Part of a small language model's weights.
Training: 204M tokens, 6265 steps.
Each number is 500 + 50 x the weight over the matrix's rms, rounded and kept within 0 to 999. Layers, rows and columns count from 0. Numbers have three digits each.

# up: layer 7 MLP up, 896x256, rms 0.0519, rows 102-154, columns 0-127
# down: layer 7 MLP down (transposed), 896x256, rms 0.054, rows 102-153, columns 0-127
up102:529501497550447561551588433495520478535524456529535459562544560557478572539502535484504445545524409535489518549597546421423472477525560468569458516492336400575578511438531518518417466549524516501540478484425489459423527524547470496449479465533466419473574507469472532433544476565491513469493494523432515489478569409578559510485458592502466422608487405492414415447501506497484448486498
down102:503357493515420471454349586540532426466466470502484513467425472475501413497363540484536518421593508558503560470529418442568487530503525392573524433458550492504549500527501526527546446533460465434491471532546480602464570541524471496490452526509497500470443402529552468518602580592499507517516490466563526554568461554556427549511512484534412508611397400520517403476450526409447391531530
up103:482521549499482575510519492495559540410480428412515520497524498574529447442535469534475526460496529582433530419569494491542575459458429492485474426513499580497571416349480609539494450617586484506490429491543456468492502512477466443440421517511613490412509566613459492454412525389491531497580483493564520497489457503479441578440465522545513517382486534497522461610463470637547487475380
down103:502468458496484442613461465620470482524517454447525540449506491538446446500471403495494535519433510587500542520393497417523514571591583530573476635493462522395555561467532539491527541407560474509550471516555625494512518503540452525417538413502500435469567519552516460498487427452401507505437410486493503495375479532488468531518532548457559506540418531498519520521538506527490544508542
up104:505571496612483541487498626458521390424430473543443523537562568568539483553427628481495517479555429514504456506529546464416464465463416471486453382446420479560521424474472507511542456526519503544556512452521447436389488392546534502466432626504480412412521563438488479405516528528470478608470485486536462570494555477476479516486478501596459565506447595478490494557445483559398446467373
down104:479525497495506537561626435414451548475516528480559511637557478414460483539533538539481432452424454605561465429521458511532469499553507422455443447410491407509474431488512459427566572511540484556439502597505583476494452521553526637447575598497396564476429534451588527417514599550475514476591476554510413464450516526527472478508423474420524546566549606560496426531490458386447474443435
up105:544506477547407547471406384525530420446545544485492439528480470491448556476632602575523413572449442485500502474512564505462414506534446523573559315532541580508522388408454445469522574543455507455410476504514412520464500426484532591506477592489482492538441528539477494484491497549482516472461493516466550504354454478528519502447491580549539548504461519434428465512548563492566492500518
down105:548518563553469469612480501538502576521492471536452534486437573463445518537538528611509537552489493453557475583494437508483425483531465551409465520547438349533394554471530500487491544464526480541496607478459523641426514493499466439598529576416477544527521493486470512453481563537513374405500521501466468435437558529531461427435538412408492557548421483510493531491469515509532584528413
up106:618525435555385566543426521592521433522480505523586565512439474583486557529496530586455501439538472535575520492472527535494569529513431395450508533532494529501461422385374490533569483522511491560474553507434372547535509427516478495568489528541543428570543599486424492511498466549470502568553567505411543526550548499493479486501568460492503430517511618497530552495572493495491565479457
down106:531536485577629456479507395541509426455536483473536521469505447491623551487481529518423460498544526503496468574500507566493441595476539485445405495490495607480517526479520508555469434523449506410453549489552464574498600433496571505552461512451462506475449418497477503462553509530467585533468460470533456439618501534487546569500525470553498502577464416510447480411592501456469452616554
up107:414516459518505534447577483471551428511487535516394567533408498551518539484475565551584454512482448517612523543532502436504517531559460458579479461437471494490601461491551565597496452533552527529511406475492527501478500525466497502577522574515491598526570547517451544495521457442459584517515535552484548490502483493519468492537447538559522473518526432487431551516605581532419538536395
down107:481529438521598486531551545485504450440461534545476555535530437474579490364568607421469526524523505516456528518579533462418503460461463500446529502579500522526477474575549520443487518518555451466492501454525418460456475489510513439553527573517473476442456557509463493618564485596458539460483475506496478487514574567602513476512472469376558541511558567505481550559518556507471633461535
up108:492509502508449382513622482517506516489466563424482446614456519526527439494452573469512503553553541539509559511529514480426567514494468442510472493540465448550526521472537534555510437484472543507476548529481556466564602486527469524525512513422504483523568503557399468536544460434503504494438481515531526539498384481527563454578399490528511534491502565475459512499489478504518480532479
down108:518514589485525610499453593511481553463474512559487485394481497517480536474555520476505466497570450551545561527496485498575569468555527632512481516541440534415447571512517527554517533493502440510522481503452512507516475492490510602474526425446454469486483514486582503423451529481517446556483406518438493486465446475476429543445532523388505521519531457523477525479514438503522475564562
up109:547478447512435465482450550519531451427452527526508484550414462519573489425566574498592476498575495490497445464585559427495460556502487511519455415443553468516594405531426575464454479548452548500533457534564425540474458456480437551501517447418419490429480497607420485478561554460462511508418473498609575552470429533470454473495470534621528503505564548452533550573538545492537522544419
down109:496526507519535478437497505549559566508499531529537549430513472602487449395527387524526644543558495485514499355559501544491544347501430452498555384468513519453489565531556624477450454499518519432511522483561564526465530551418450536463462437603547470499553528569570520505472436472548468399423478491525461565350472488478552486432501481476522444525467513564497489498418483432468481470428
up110:467484508556439604492498537507545485504376537594581546493515466487538509501606579509503528553498616550473506490488650474455536609550440557537568429456439581465482459447407585499541545535441448536438414510456509443563449461561564485402441420395431515478540497436582509424535555567469510501590436571551512508525557536483465581466508522533492476457476480443486564533580645452530561539571
down110:499463445477548428500458483545585473439513425572485371421531484424464547540512483418554462495499380525463476483482508530483376526488502561427597489508502522442498483489438442465463496487536464514514471467394551581501477436514519477357472461500505420452510520380599409563546500542480601591500381371417513468509409551540455424468496413420495453563498444579476541489509486527430413532502
up111:558517475441342483489546457555480508439531543534579475437537563477468416432559558505462555525520479514529555458538572473469470552495510446481528563565553468605514491484464469434523434558501550545606505473566517540503551533499556550521492453477507504482576481432579476399472456486514535504487500535454478563454491517522515454429453589469496438522492524500390556656508521485508445563467
down111:485460401512525555523476547489468503505497466444591503496559495535439492554521499608343496480534478488494516477454602507461493429483557473558546497480504544470543584494517518530576558412464465554520564507510586541518468564329546420463547512359556429476457495513416487536549509487534537594471442576473534505431551493464556573522569502462498534560483540468470448535506501526547486561588
up112:580476491458457498488558421526520505486493484506560476520495414524475529488534491450532467517513508554493525468637491483521550476390533547572447445448435539601606528530558546481515470461452485501469482511454421451514523490495499531434462503411493486450397549514564493517507515516484457494537424560507522474428501483426450555594422506489614629510558544483413543561439515475507416433386
down112:511509480547522543482522415564479476483475524529457480482497493420410502505578515434567582500423502469593430427520499512581520611491532555547608568467516540448549535513519371489450585419528452586404504547459503530493450531528475555512523500542571476523479528535474583531417449494480502538485518348423507499454516571551646516442563474503501460531467579491429513549415411516434407537452
up113:471493499469448536469524523508484503531441479529572476540523468480565491427503480569467375567594501565627515522484495446515481586520467471506561488492530521527513486516485520525595500433488494484502472454523481434405477589498464438522510450533479509467488509470480509405528581435569584494440605571511438614531413575372477512587470508554580547536533473466403517496488570481566403507581
down113:529458594443545467478487477495518562370458471530498564494455502382547419487496483563546425530375439465574570589562518505552464474508584561373424473535420535522540515500566433565426481530512435497479494528478509543407411442573443481537496509543445515425483462376488471438567543417396514455506464464543471429508553426456535547460621445494501501463429501472479592524541508486515453503478
up114:528489431462494534548538533520473457493566471472533533544449527554561508473471530526542508461539475544557544438413461530401452520523491464532574504569512581581435446449465546539478460547516490354555445480520493447468482476528500394470410491526529447475495563479552512456540580501446572582513473474419500519524466457413437450548388519590526533551443470483533494552542480492460431485525
down114:532492423534488531514499543430528419452563490515442506559476520440500545370490517502498452535423481428513631516461544583531496515616439499519490502531530523505428394582497489551430590510478512507506496475585420509438534562484533501505539445519597490532523380494508519534500521522499477468530552373529485523463541442492474538548433497445534499535562505489527483466500429444560438438528
up115:424530469554519449511508512517464508512473512469504513578435466447496454445541594408475444425521540488510534534583593456493584526452535515521510506507495475511468491469443512514566552520494611594442497592602430569520506526563428541443462515535463511457539467541481504501497534595407656437549547521483471480535614417520455388502461523452441485534527549452501498569461553524584493535539
down115:468520483534404546528457542466555518408421597491363481431517495458451522543596500532510523402598503404509628530521517496530461546480538666453427457553570423487520490465491480496449499464532480418589514544462506567609440580483461495459495465496488464503473494503508499631477482485568474523550514346484497482480515558560502460494392492461551523541497474469491447526444562496531457559480
up116:465580488539552523535570500573444486503502404457502504575412484535452411502478530510486459572528406506627543549561596522514530534587496560569519514539492524418508427539493562483520460572453611569499554622525416405432436504483420548477525556381497517489565493489477537447546573497471543466444451629432558436515536427449541412580525456479518510524536478509541568505527577530514446547549
down116:419481446467503506516466464500517490535501498553438474568473593480537542521533513474515442479543534507457496423524524549476551435425514491514507489506499485490508521378570558427461418466434526499466511551515438563524498568572545551409544410496590424484524514514541564492501421470565345431535491518469446506495532464463557551518546455586460452513472444466488537480396458534450486482549
up117:532531444469550470557485549502508500500519526469520435496501498473478447488470488507495502592503512487506485504498579494448474579470571441573582474573482548545557517461434498516498527584505575535444516480484491520468517574530496529497502483469534430492558474517505530562543474540508453462451564478543455586502471414456499413471456529541491482484501555387499527453486521481497498524459
down117:465549512485578456474446508449525427495534480498562489462578518550503464523429467541464524509529474716503551608482448497466500547480510417523507428487549433553468479483369422548502540519487479479495495459492495532493515495423596519535536480567469451513487350492508504546486425511539477382560541504520482501493538468511462494497487553481585472533510456477411540503527547487493528515443
up118:538539573515557488478487500435589428387509534451508443497478476532405447536472491486495476559564515528504547454437510464477404517436534512514517494511484634444536505552482484525486522608539481560468412448544498482361455531609492587470488611422475422534516501566427514487533439401488454543455470491562487449477468478440495471421451518491497427519455548399552417552532465433517563461419
down118:591473526467442470574564477505545425497515406459427553479568441544494521546506540579492564458517502598478394491489476426477401400429517506494442615535502535485383587421481479506588577543451583560577543609465419531431481562468568471533525526460507421504474469521500512555525462486551439547599489573493448518498603447613539501531519507529504590585509478518435516514466420494576551519576
up119:468495560460512537537535435471409537533459435506529500528542516601520463520585534512583469561532534495509517609585502426453446519379440519501531499478451489531505515545511509480509412498516658533557473541497493483516510415522516495491504518546490442467465531516481501489484446520468522464482577530493565489469415484446482528537450622556632479493472533483484511498523557503465516497494
down119:545530528479511476537493507419374527563470505523458440489506533454535478545644454531478449505529494449523471507459471469516443444443460630417586544527494516462504409519479451513603443512536523508510513573524472455516580470543483515476452473481474515486437424480552526498457527512483489536534500534397547440460457405435526509509465505512420546389450596486503430543499514550435489488512
up120:541525534560468515538445444533548495468596512486455382523515532451477543418472541400555477526502476483592476574451512487570639476525565404475581463433503496453590501457463538590501418523561627454485516499443491446556333467491516463431456426487484513501458568532541439436419453511460492498526556585561348500589598421512414528455464520560509498562468542497458464525521526523579575423529
down120:565608512502431472511424503430542519545480530455565474429501441432452527460441465464506600506403527566503575546502430621524569629536487492522468460431518543468583490557572477546562553426502489527454536418502466557532435464436485484467510597451469499506525495582533402567507533527504506445468554577506476515481518468520517457503454490486489490648504367519469471477543527506532553565487
up121:511490502546436566543449432488500405516559426527491483499387534573444485483548482524540435440564504443583477537547502432573563580489566451524619508588466538572515530434543593471556477502539541451572522497432448422547448517504463570415490513418535456510571557557460538524580504523489489504447522509433394430522559441559483534564517481513441556475466513439478439518561517568490469510497
down121:534503469493536442466498515498440547497495500533563504464553491424511475424491447595529519530499462449497503474490476557482384470440485517488447421446456523615517451450483563442453529434491485536459509423545514443562479562448492486502577568532495515521466579561444514466473460469470560525366496555546552550444578533534509511459498458543502431584433489528486494569498576515465486502500
up122:580443528480481636417576505458499449491460481525473480574505517490518413390470469517438407476586508573479493477449458553547585634482491489541539488508533597458606432546449467485477396468395543469514382498433482415428396478581523460447480524439504417441488589490492538465531495477550496459537527494531505446429545482509516489471446507523454520465519540474507514467535507597527500486431
down122:604583504500542475529441501495515524544502454546513517510584509573480463457496536504532470589571517582482558573509548472445489470547456572469487483484463518520492444525493494515515467591428571498547480543477423507511451584582497488535443487501450467587512410497496632444557438484478456541461584626525448523493544474406533412511491465518542387534581439564641491420562507587542473474513
up123:470609556441389542440480567519543465428526517516517390501532434422506468484549543529510508564438562497492504460582504535594452546552448554561496508542512573484508405440469561530497391561516514497536440542486470476358501538487542489438505543465573503489622477519432517461502461459389601606566405497523533523563420436451495481552496484520564445475450542373431599576649599516531391494474
down123:481456454426544432471467434495481436557511462511695472400530540523530527504526452484475421481485522643504509560562537485540552513395451383499513495480543500489560558523471509496542541456470526496434551502468494522560578447458495474502588387500496477514465463474577423504529473415538530476487455603489531490452410551488476477503567449476443542566611495534531462534489413591544512503565
up124:560478535497506492516512555535395510516448530527499571587415459508567553483508519535527503465508531468473503530614553461433460490488397457481538567468467548512468493416498461498519475498383477504555495461543438546488390477579503550611548553534428466464419467463476417446453480531467501494542592528484524585444510508485527529448523538452552483451356546403476505489606510500531479498432
down124:401359467471445410414515512582451523525573409477469445555471519509556477454582493516536508491577466526497405577459481474491463443463496557557564539462511448461472489549491487407507537499546523501491508475547415501559552475516547473591594508544482554532563523432567480391498437505523420471539431562558550521539525538554467461478541502498470455454450512491558582515542444498487515481561
up125:509535584485543500437575470576528462427476468516535456490497515497500546439465496578568451540511477552515484468479467483569492528400483548455514499518490522464427464465496514531448567498533491493442512465477477529500388487567511451470460534498560488491505487539417518432452584547530488486503571535486514546499599408561437549449371568496553516524490579510494506505480561609438446461550
down125:499456486491558553468417473530509500503547542559515447440525481519569527467442530439423517539352515614508473520562343568518579438501485519532571529502576497479465499453468522514444497597456528483512482420498496524529500624521487463502478515492491541539525532493528535524486500490473485573436437521455478610469500534498497488562526519484494536490595482551597478493529481542519535609534
up126:505537527533560460426503474578469552476535448485514443572562550504558543509462499543445474545523436497535507497559584503566399513522438479520544495444487463572562516531507501486434517559519506506486552467564490483453480470448460552499492548456590566449512559506514554535445571489582451536428472555478484505555462502543476487351524590448472606536437526381502561505562482492530488423518
down126:549460435491551544492563528515516490508523561529419442478571590488503496491421539575477448503475555494532446511539494538461512539502509485503440580422445586507554536481513507500398528504510561550484552430472522511526526514543521425430478537461504578523463393499529497501498510607468453519514506494455547536490491429504469413435546516483468454526453452469540563515534531537531480447498
up127:641523454441466601475570528496528519474457460487523579478514488480553477329537592470518501613507524482483480509529511358586536453505408451595446489538533571557513499502549574506539526518433544430563451470494471416499515525596501485463500550476544549465540491462541595356490540589512406577590438505577601478373488545415498505651479582511471555483563517505427484490458464551627443551404
down127:418522514515557416490550446509543512482612405584490500573426432371519529435459549428550503437408514454436420503500561464502512489506487467512431523443542546456483495363407507600505501600498479478573458497572535474450471566550499449428434476550474470431433444531533495592564499429459544519440485425503601436520519565551601512513653453500497534564496472576459501468521396459560542515420
up128:530478511479490494400527485516463458491467457525448496516526533482486476486577426554529498620531405474561602524514508532559546474473424513415516475453475513509597433438452519513489589510427577546563521487403511487466405530563487476481546424519499536486481529615449544534441452482456514492563511492491458514374519435464413528502519505487590521490507564508471507522547540502672469599620
down128:481516422579538407462495555469477430594564378541553544575457449488542538424523446542501596622506483417514477504445464531479456512502578490417549555529469454467489468524529493457551509417441552496529498523482415531414515595419507458520521504516526552498433472414501498512498361448556480467494483577482475509487503422539476445493627523481540566507386482477586475527445519488451513558539
up129:518451402536454449462466467495536473398535559559464527509549584418579459485480540546554422673476509532550563529524452519464524583543460466531510576506531520563520414493410512558475598494401517537546531526486520493409552503509434499539453548490506529498457518500472495469613599470532472509565488470475514548433611499531510441555381429515522558539483464398478531437478566580531440510439
down129:488493579515440527507588426512503551549573500416488547472404514536486611489604430438546501525501488557440534510439510513476448475572404502482376438516534546519461599424436568576580502441466430552512563547446612485446401502545491489458553533490461458444529590482518536555422464454435376621524521571441461556553485465459563541467460470494429497498532523555403482479514550501371537474447
up130:547530452559424556539556501464508444495506448436470437498463551553546538489578479482552497600617510559494618422558521483492585444514505480432504500506485564530511419367476488615555432479489540578525521499505482464467520519601437474473474576542509488514463451494516395439406571494523518460586438540474553572557465482533392496482427503521491554532514491377497462533480472608530500551461
down130:491562449484463498432573424524337499398535520561579432530518564398467476410485537493483500513531529506549506476394456522468475565478589464469527485506611503510587494490552477479490371471491518435517461477354519461506525524577542457503474461609603516545588450570451528418527508407534509564427508497442497488456568479503504439455535461475467605473507514489576571471438528492574569545436
up131:533479471408348619470524554497447527429431405559516512570470562547506487508569576589588455468534475458538445484485521410463503604542490472431542547544453625484548454460548464599490491433431597530539492580476603421519466458508461456505461491395420454526383566564460523465495491423510506551586463527461524477394569491515359480448509497406535518556463488297458452519528541478439507571447
down131:523450401553453508458520498515446549537566542509457443399570549550478499634499605538450493521558545467425395430449567551459422483619503521533426503586511536491553523487608526438469529481531585602503481485566566509453628616408460481518530457487498523530438498580401511571448523514467521657472518457455432523462484501559485503540518580525516473548559479463478510453566496468498529480497
up132:590604479452480492428545414484475454464516392463480412581410417597549581388411527501581477460571584529457492497551517493543501481487516484577469503538577434480609389463522577531488428524566497511521416474514472487438594504449470570539518575552560478441515483544486573502365527603496444494505515554431540497495498457505506485493480535549485528406515529516467502521471546520484524513420
down132:484499475430511480482463437501536546493573463508488613428548480505482535529411422531481476506481461492539543417542476522558536487548502429486449531440490486427559573457438507479496488576436515505494517460532476481467444566433498360550471462529461539496545467402493440454517498491612498587506515585554510455578546510530453452489603487544508522569586505528512454428418473561631422533505
up133:537562463473390546471435405489448520531478574641492564512426450467432488440515621493526447501521529547473468558536525491478581465476402492454542428477477506424492428520511472535548509553465524468389571523453430466446479463512487515486535591410336511523561490427526557473460671489478574661446458539555466572517442476440498530461490484602461503490506519524430513553481456517578488489596
down133:461532424538510416516499542524387572525542437461506609467534480497417456495503448507564561440560465581473524548479445546479481548449535474524456611516547571467522549533550460481466570504522548584573452410450537450448511472502505508497485464443511560449445593530578568523516448533544450442489469484524541468451482415507492477515447429514545554511495473426487459492411432552520568530593
up134:500486463500521485424409537466556404515553547553508466573413529556546509504536542468509393446557530532451495556520527450509471572449516470557455531541496529473440513517571613531419528504544580524509534468584415592507519517500511497495538617519548413538556500514413476543556524508394495583446514499478533548462461501488544468499531505480466475477471482437477506542536470472452521449464
down134:493553506453564526436572449481552502441567484635436460567498422452496480470460542438491548547537475522433501516628540524358484422525518527507582469473502523468402487537518546585476519475485484545451549486483529570433485443501497561559457528546421510482532555541424445490472504514531537478528485573592495516492500477475516491472569406468522488456508491557582519502523560451498499528422
up135:517486478475470480447484560549502452549516525541498483514547449522573444445553609511530503541565604516454545534574579440461494584538533481431480529473473495475512492547529482502416455470511438426489457534530586529489484604520416513545458390556518461579510537494553499448451517496472507544457480507445545599510532493523470468576566490520474479534464520465396508477512504516534469654446
down135:469469406579518523443512421553475549408523466353494561513557565498365502526510435479566399465512441455429478573519475515491516475521463500545505462598484518527509575488559479432565645534426492527512453548490494499578524577477476525468533525579526522444469494518432549498466421534519442486535448484499550465443461543485529418466545520500493516419504456477490448531393536520502452496504
up136:472443584456502422437531573536521521493489565500482521516443475550513503394428519507441445505618599531438523439419521471534534554424526495468419474449514489453576582558521528532514474564490527596516455579399516505561509495560460491476440486477561493447518566507454547458504423542466585553576532594464509489514505399490523443495484519547507583530473603484522451568457476500526539515514
down136:441578510473436485456440556513643549581480548463493499557496482480506486546432466410433495578453528485634425511563479556446497498548562473488477471496548588553578476445524483496516568589403473514492504522443572526595564495507481520503589468492517513582505513514550492495447433457474407402392500484429559495482516533561572407472454438470464465499504534554454578476535514493524462533495
up137:578514486438465508518596484559556507468579440511505534549546532401553489493549490526560364446608520486465525461477487496536465563529489365554557452529510558460567470510505567548480537565513515518540598521553441386494506456578547459438455530478475531521546572503418434497461501546421567571510489491404559468432525409530471522434459503539447463584509454440527481506432500498548479505508
down137:449531460525530543499452476562482474531449397491541410523544531443484450498445405473516541530514542520509484430502538523520449477526471574430470491408535466605493467593499494552479455517485501519431494424581507560461560539472478499483504505417466539487596480425514442531432448390549530591507379462509574518519542453530461466498479501454501499564605518569507555357558550507538446526500
up138:460527476582493481578486583546518509473481549530490518549485526643469550443459483516543529531547506556511512478512481539567513488535440464453489484532406552422484425503618519562598544520505538547435442585438488535467495535440473469521370575559466529549535608542415407511542490582427637566474627624555547530498507428518551473520437479514543475477438502427457434527529527552527448434531
down138:473637485439526498413504572453516470467519558436367502491488457528469596533580487515452426480394559468527481397447619506467579423560529533547532516529603419440496515491505509484525469566540415517617517518525461429489478494475502500498465513468449552458642519488486548535551516450422513535484521502460491502401406504500519520525511558513523547411448514525503543469471550504464446573478
up139:498489562480453526498491470544431507451518494537508447465499502520516518475574452447422434515506580511514509479555475484570508548425457513519486535471462459489462504412539497496421444511510583391508426547359402468562547437497501529505542585487464532444508496563457508512557441426491501526499447470513499490494515505520449479466494448503526575456435555518485472520462548427610534411425
down139:539493473535484465443543506494480483501540546542443534475499484520429491492563516459532553522521561335621427466521531416520461494477493569489514451580504456549493529510413497468500444470495460560526562528491505558532528476485530508539505513492579432506612490470447448424420507553567497426462507330475558486439537440473524537515521407494513501502513496477478501483464517486582515528553
up140:536530539496413512533517489602528492508500476417479558521422550548506513614491483402510519527516487502492580498427535408588408537475538387450447506460505449514448571556506508537530448557515423561570475507472546518571447438539520544451424521515554411441494542511483547494484490486521511438537584540435491588444435431486506510605437504521447577569543551508422493564502456534517493403447
down140:507492515576527545573455552449459467468398570578581464536423629518519480506455500462470461510501408503480526598480497500422518430528509457543621484592510525519493494483517443364488621423430426471421544587499457530477501421475428547459502471380580518531525472444550383371504465530533515522602532477505538457405454509466493448500490549483505489529523497549520543451486488562634582460539
up141:569527523509545508542481411528465470429438494509594501477517417619480493506538516547462511533552563473474490463498628470499481507475412501601500471375428607501494512545488526561486492565491452468450362498491548485464528407556478455468524564534447517498441552514467557411479522454519542554481487579477498533502482512415595471541428562550508586509480591501394549549504581514568469408423
down141:406577584513416423544540539360570541508519483497458604513440577405456544498501529499524519561515547448526499532542557446460485447531548645448515467524548483435474512494481465524545499484514469464459541493566567557549517526511436522492500497492446527617429489602480486475525512544418489544465531450494546472511487538491468542437466481508548536530518524529477518490519415595492464497466
up142:463475505495516495446574494515511516417483497476536447504394457480554454410518494438585464500445509518468445542533503492546560494535481502496525433495534555512482490460507502534518477453485545512445520504494389498486455453594463609521394492483479456539473520526514434450475504575414517486597513534569465556492457460341445566444490480449527482526515515514531512476531556564598442502445
down142:473502533519608512543440513478473434494536524487536541411510491514482444476421508524517536505493544528456364551554420501458412388502556465503490503495521542499532560510441471498600567484551466380464527518471528515538522484426640362472487498456520462545423474474606470514489563529496502575526474534517486525475564543529419485499501460575577513535569505562535483518510493462491532518492
up143:478401536425491405473566518538450515515474506524555551449536506509427519482534611563548518594510479573540536576598520453478501478482360561442497457436550524470564462457433582497453485658556462428481520565458423473427439559582414557373476552481541528465512522508522513404531465512553538576479444494539606548527529420385520512483559515518533532532383524530454510510497548550481481561468
down143:431466540532575556561491526449461546452590563531513471459488464523562530425493583492610531462515517531495537554503450429502442473445530468574598574459519572592490436538514524562478528539431466574423423435466515397596484341514534424432496502498490512506481530496458475499502540480546541472559429506564551523415445591447464529495505516481462572479481457504572519480485573564495468538488
up144:488462521503471449541604535531511412573459481494488540578515424480510447474495525486598442552573439551596448549501602506502528558535383545540488576437399557409587548469381537526482466482505506489455354575458494559423455499476518473481490503597512518554453551547466471462422473540433528532519570518532543612413542483554463435563532520499582466439421488526580494525453495545501454444512
down144:467459558530529373501444496510510431518515435476503483537604479473489592541572432506496488531520530596539498498433485521517569531540501504433392522453533563467494531425509448302498529457492613427469478475502468498472532434575528552475488569460491536532429517531488447473548463525568468544570435447427561439422545531487487432429507498552478537492557418539561568477388456483516577501464
up145:515492461529434429570536423474538471411457540507474526583480476553386489540492572422479432477559553482537572475613535537522556537517495501549534514438464514472487524587519472565532434474487499447551443520467514482453461480462538470446443557457505384449548503495529504442453524435534480502445547554545536464427431460508491550594489519540465452555427465523496462470592487555613439492557
down145:513550510579462459506522499467469561473439533484412602538545494480540447619501459554356535512522508494435543487482451509536510401572495497593503527572670418519544520411489474524457561540539402539557487583507468475468553596502558562544519517434487557480565455504493434474492502481572427551446476561539539469472440530482444509455453580526498575590503472528487453468460417418523548527462
up146:493484567553539580534471519553490358484478455476513522458443488571493463562474503454553336498567546536481523532505544498528558533512522466497493505526453520514448522443489494486544571447426455518519514526456553380437423515500455520542528559478437453515556560523524454473581456456487606584563470593449560537448440505423465438572459679464548509549474534459483402505463493470418513605499
down146:471432415533469464503473466457553514442442415487531444473501392470526569507477473487507522489487481518429531396570609520533469518508530525605501450510455586540591492474434474436420590562456495449459513550518476589563446445433505490488481565532435442497360504510505485497456552512537556468495507574498506552473455496393434482505466501516533559464528568487481590448481492577486468473504
up147:512588490583483427441495434555527574508560495596553395558444438545486517496580523502519469566539591514471591559574537517604595559539528483511486484542507450464527419548511545527486538489461397556485508572512456444418511574539520570485511619392463450487491478645541524455461560547483572537448526502462465534581398427510491415482504507501476624480524504556453462583418505490439530474560
down147:545549542459498567591606540492480495530493586433514510493526534399420425531533438424500548490515478504473438494479503540467488406491477496500515584432583483475471460503495450468500491395453526423422427481477557535582518483543454598496435549471470454516504577361588459548422461569377432533518478528418463558460459455553507549512458488488508629450465443437452474544486511480559459439467
up148:540475447546383483461489457524474492518547599539587436491422516540465496460482618558570519464523532524487500490568547468579422489543463452529562517513553543547528550597505459526519531543521506548504410565569519427484516454463517498452452541454416489500520559480468416472485527528479550560573522483509534473503609501517534415440575575516462563412592612483537574568529618486575479546523
down148:524480359475572409464528529464464512566532472453511507481513424485507497474466481618417431534476446486477463511556526518516439503465443506509487538586570522528551551516500397472430552553554491555522423431581556549511536563462371535494600562411576501531549535419538532487468488534606572480469509401498519484463468576491453547517524523465523444571561547453555551456537454515549538425580
up149:522513505505507457507449516618580453521544573410494519507482534466533470509504483422519482534570531497474568578459579528560505558467482490520450487519452441476420433598524556622500535504545433526464573471482460444498520517612476451518539585458537469436566558536446453471453528472433590625528429543490494552485578508540451502459517557444561468471564566484382425485549430518543466474514
down149:528347620506462500509401574413589518543451495484458489393533414500568497467518552485484339524516443445483560456541483506472467462535441623594493464500509674446592421638456465572483507533470580513432563535480459506482377467412523497445402460491531572469601404480577437527512451476499561465495533514608435481514490494592514513500545427580536588474516486450494509465454525577488480440490
up150:517403485488502548474453509545412500505557349441466460529475547462548489468500458515540492582448461532522488481528546478484535587464537458497516585479515517568590469477486487542544475507472538541498435550513480504440530462519566519463479470497410452582551465500519496500504464488475506527584450557487480576479453576401478532505464575494427525500478586470515463451566474491515466612404
down150:515562535575538457553527468514447467526564471514598486426473523505463516476543496520471505458514581595464469443491518562441447466455531443608534574496528514400513537498517448514661566483496448500450593483526514459585451555570538494552470471457441489467464424422588471411525527543490475508574516626517502475416535448458405493489495494545416451439612492556515544502538537478479489387483
up151:610488416560495425485474494572517450476553460539511504541532468584530500510484555444542485439547569516471545528574483484520528494480521497542480512502466467572477464479561495545521560523487488495514471461503529517506433540483426489487476476511460500490449516528538464382530589458435510457476444527453465544538481457540511521504471457404510511455542476545499460557505513479569422470469
down151:504534430509520459595528476469354540540535409602351560490562565442424560467505570518534602481441495598519492399501533550542492530516520600445490464520555518499537503453485511495556559534461396488465455544478451477426478483417490442511466514474524514462530497522459587402519440431466403523478463325460420543511597550424480519485497488461498514507518490453474523518509442552535544472421
up152:538556441423518507465534460481392441440485415531464540532428583463488458491548536461453419554448570601457608507589507450451520517582470552566460413420455550484502435439467599559406428552551543540427471503590505433536566468541550493500449564470496565448525528496545426515537592524486486629600489498505466494500462488508459417526421545606450542394443504475483473526581493474524509549460
down152:532497489415511505454484455553530569482609444411504429537513507437444562513540533416471458518474530468499593505481559537516391564524516475530534427466484488432446521470482476463479579475504532552451491422447534393506473445404575445518486408485541495406614519523468520425436537472466442492558529439478427535421473576440454510512514460507419470487526431484466488495508456530388531533530
up153:488471498440461513408466511528463456505566483532508418523487440489574542432567494472647469500541532526497461427492470421544514466525477491588449436638575544450474535450522556541609576554507515465480539464505497491532403461645431537464382450443427496479491585493395545512477522479496463579453508555439578547577495488479544495498455420478477525499489512543541561656493618538578428518439
down153:406507624467526447474536451410476525551405541431535499551587563464487492586599494450412480517583511514491446538490493570483458573485463521534629556452538563442452502475514473440463535486457417481462534565435447472523552500478563592526597540509422470480446505517489514448609509531402608477580469486548595552542525558483569474490554454413573470486639567388538579472417540518473485473453
up154:558561491540473543597493487552495462518417530419494479495519515598478493489507560522517436503513515475490554474520525418460552559432503470477460521520493379472574514477543493445459480442493499534514505510507506487365503549515464588582507489469412527506565540563492592560514472497463549520481539554442544560492460471533544551414442540557514507540519503481481487462595492522561500618490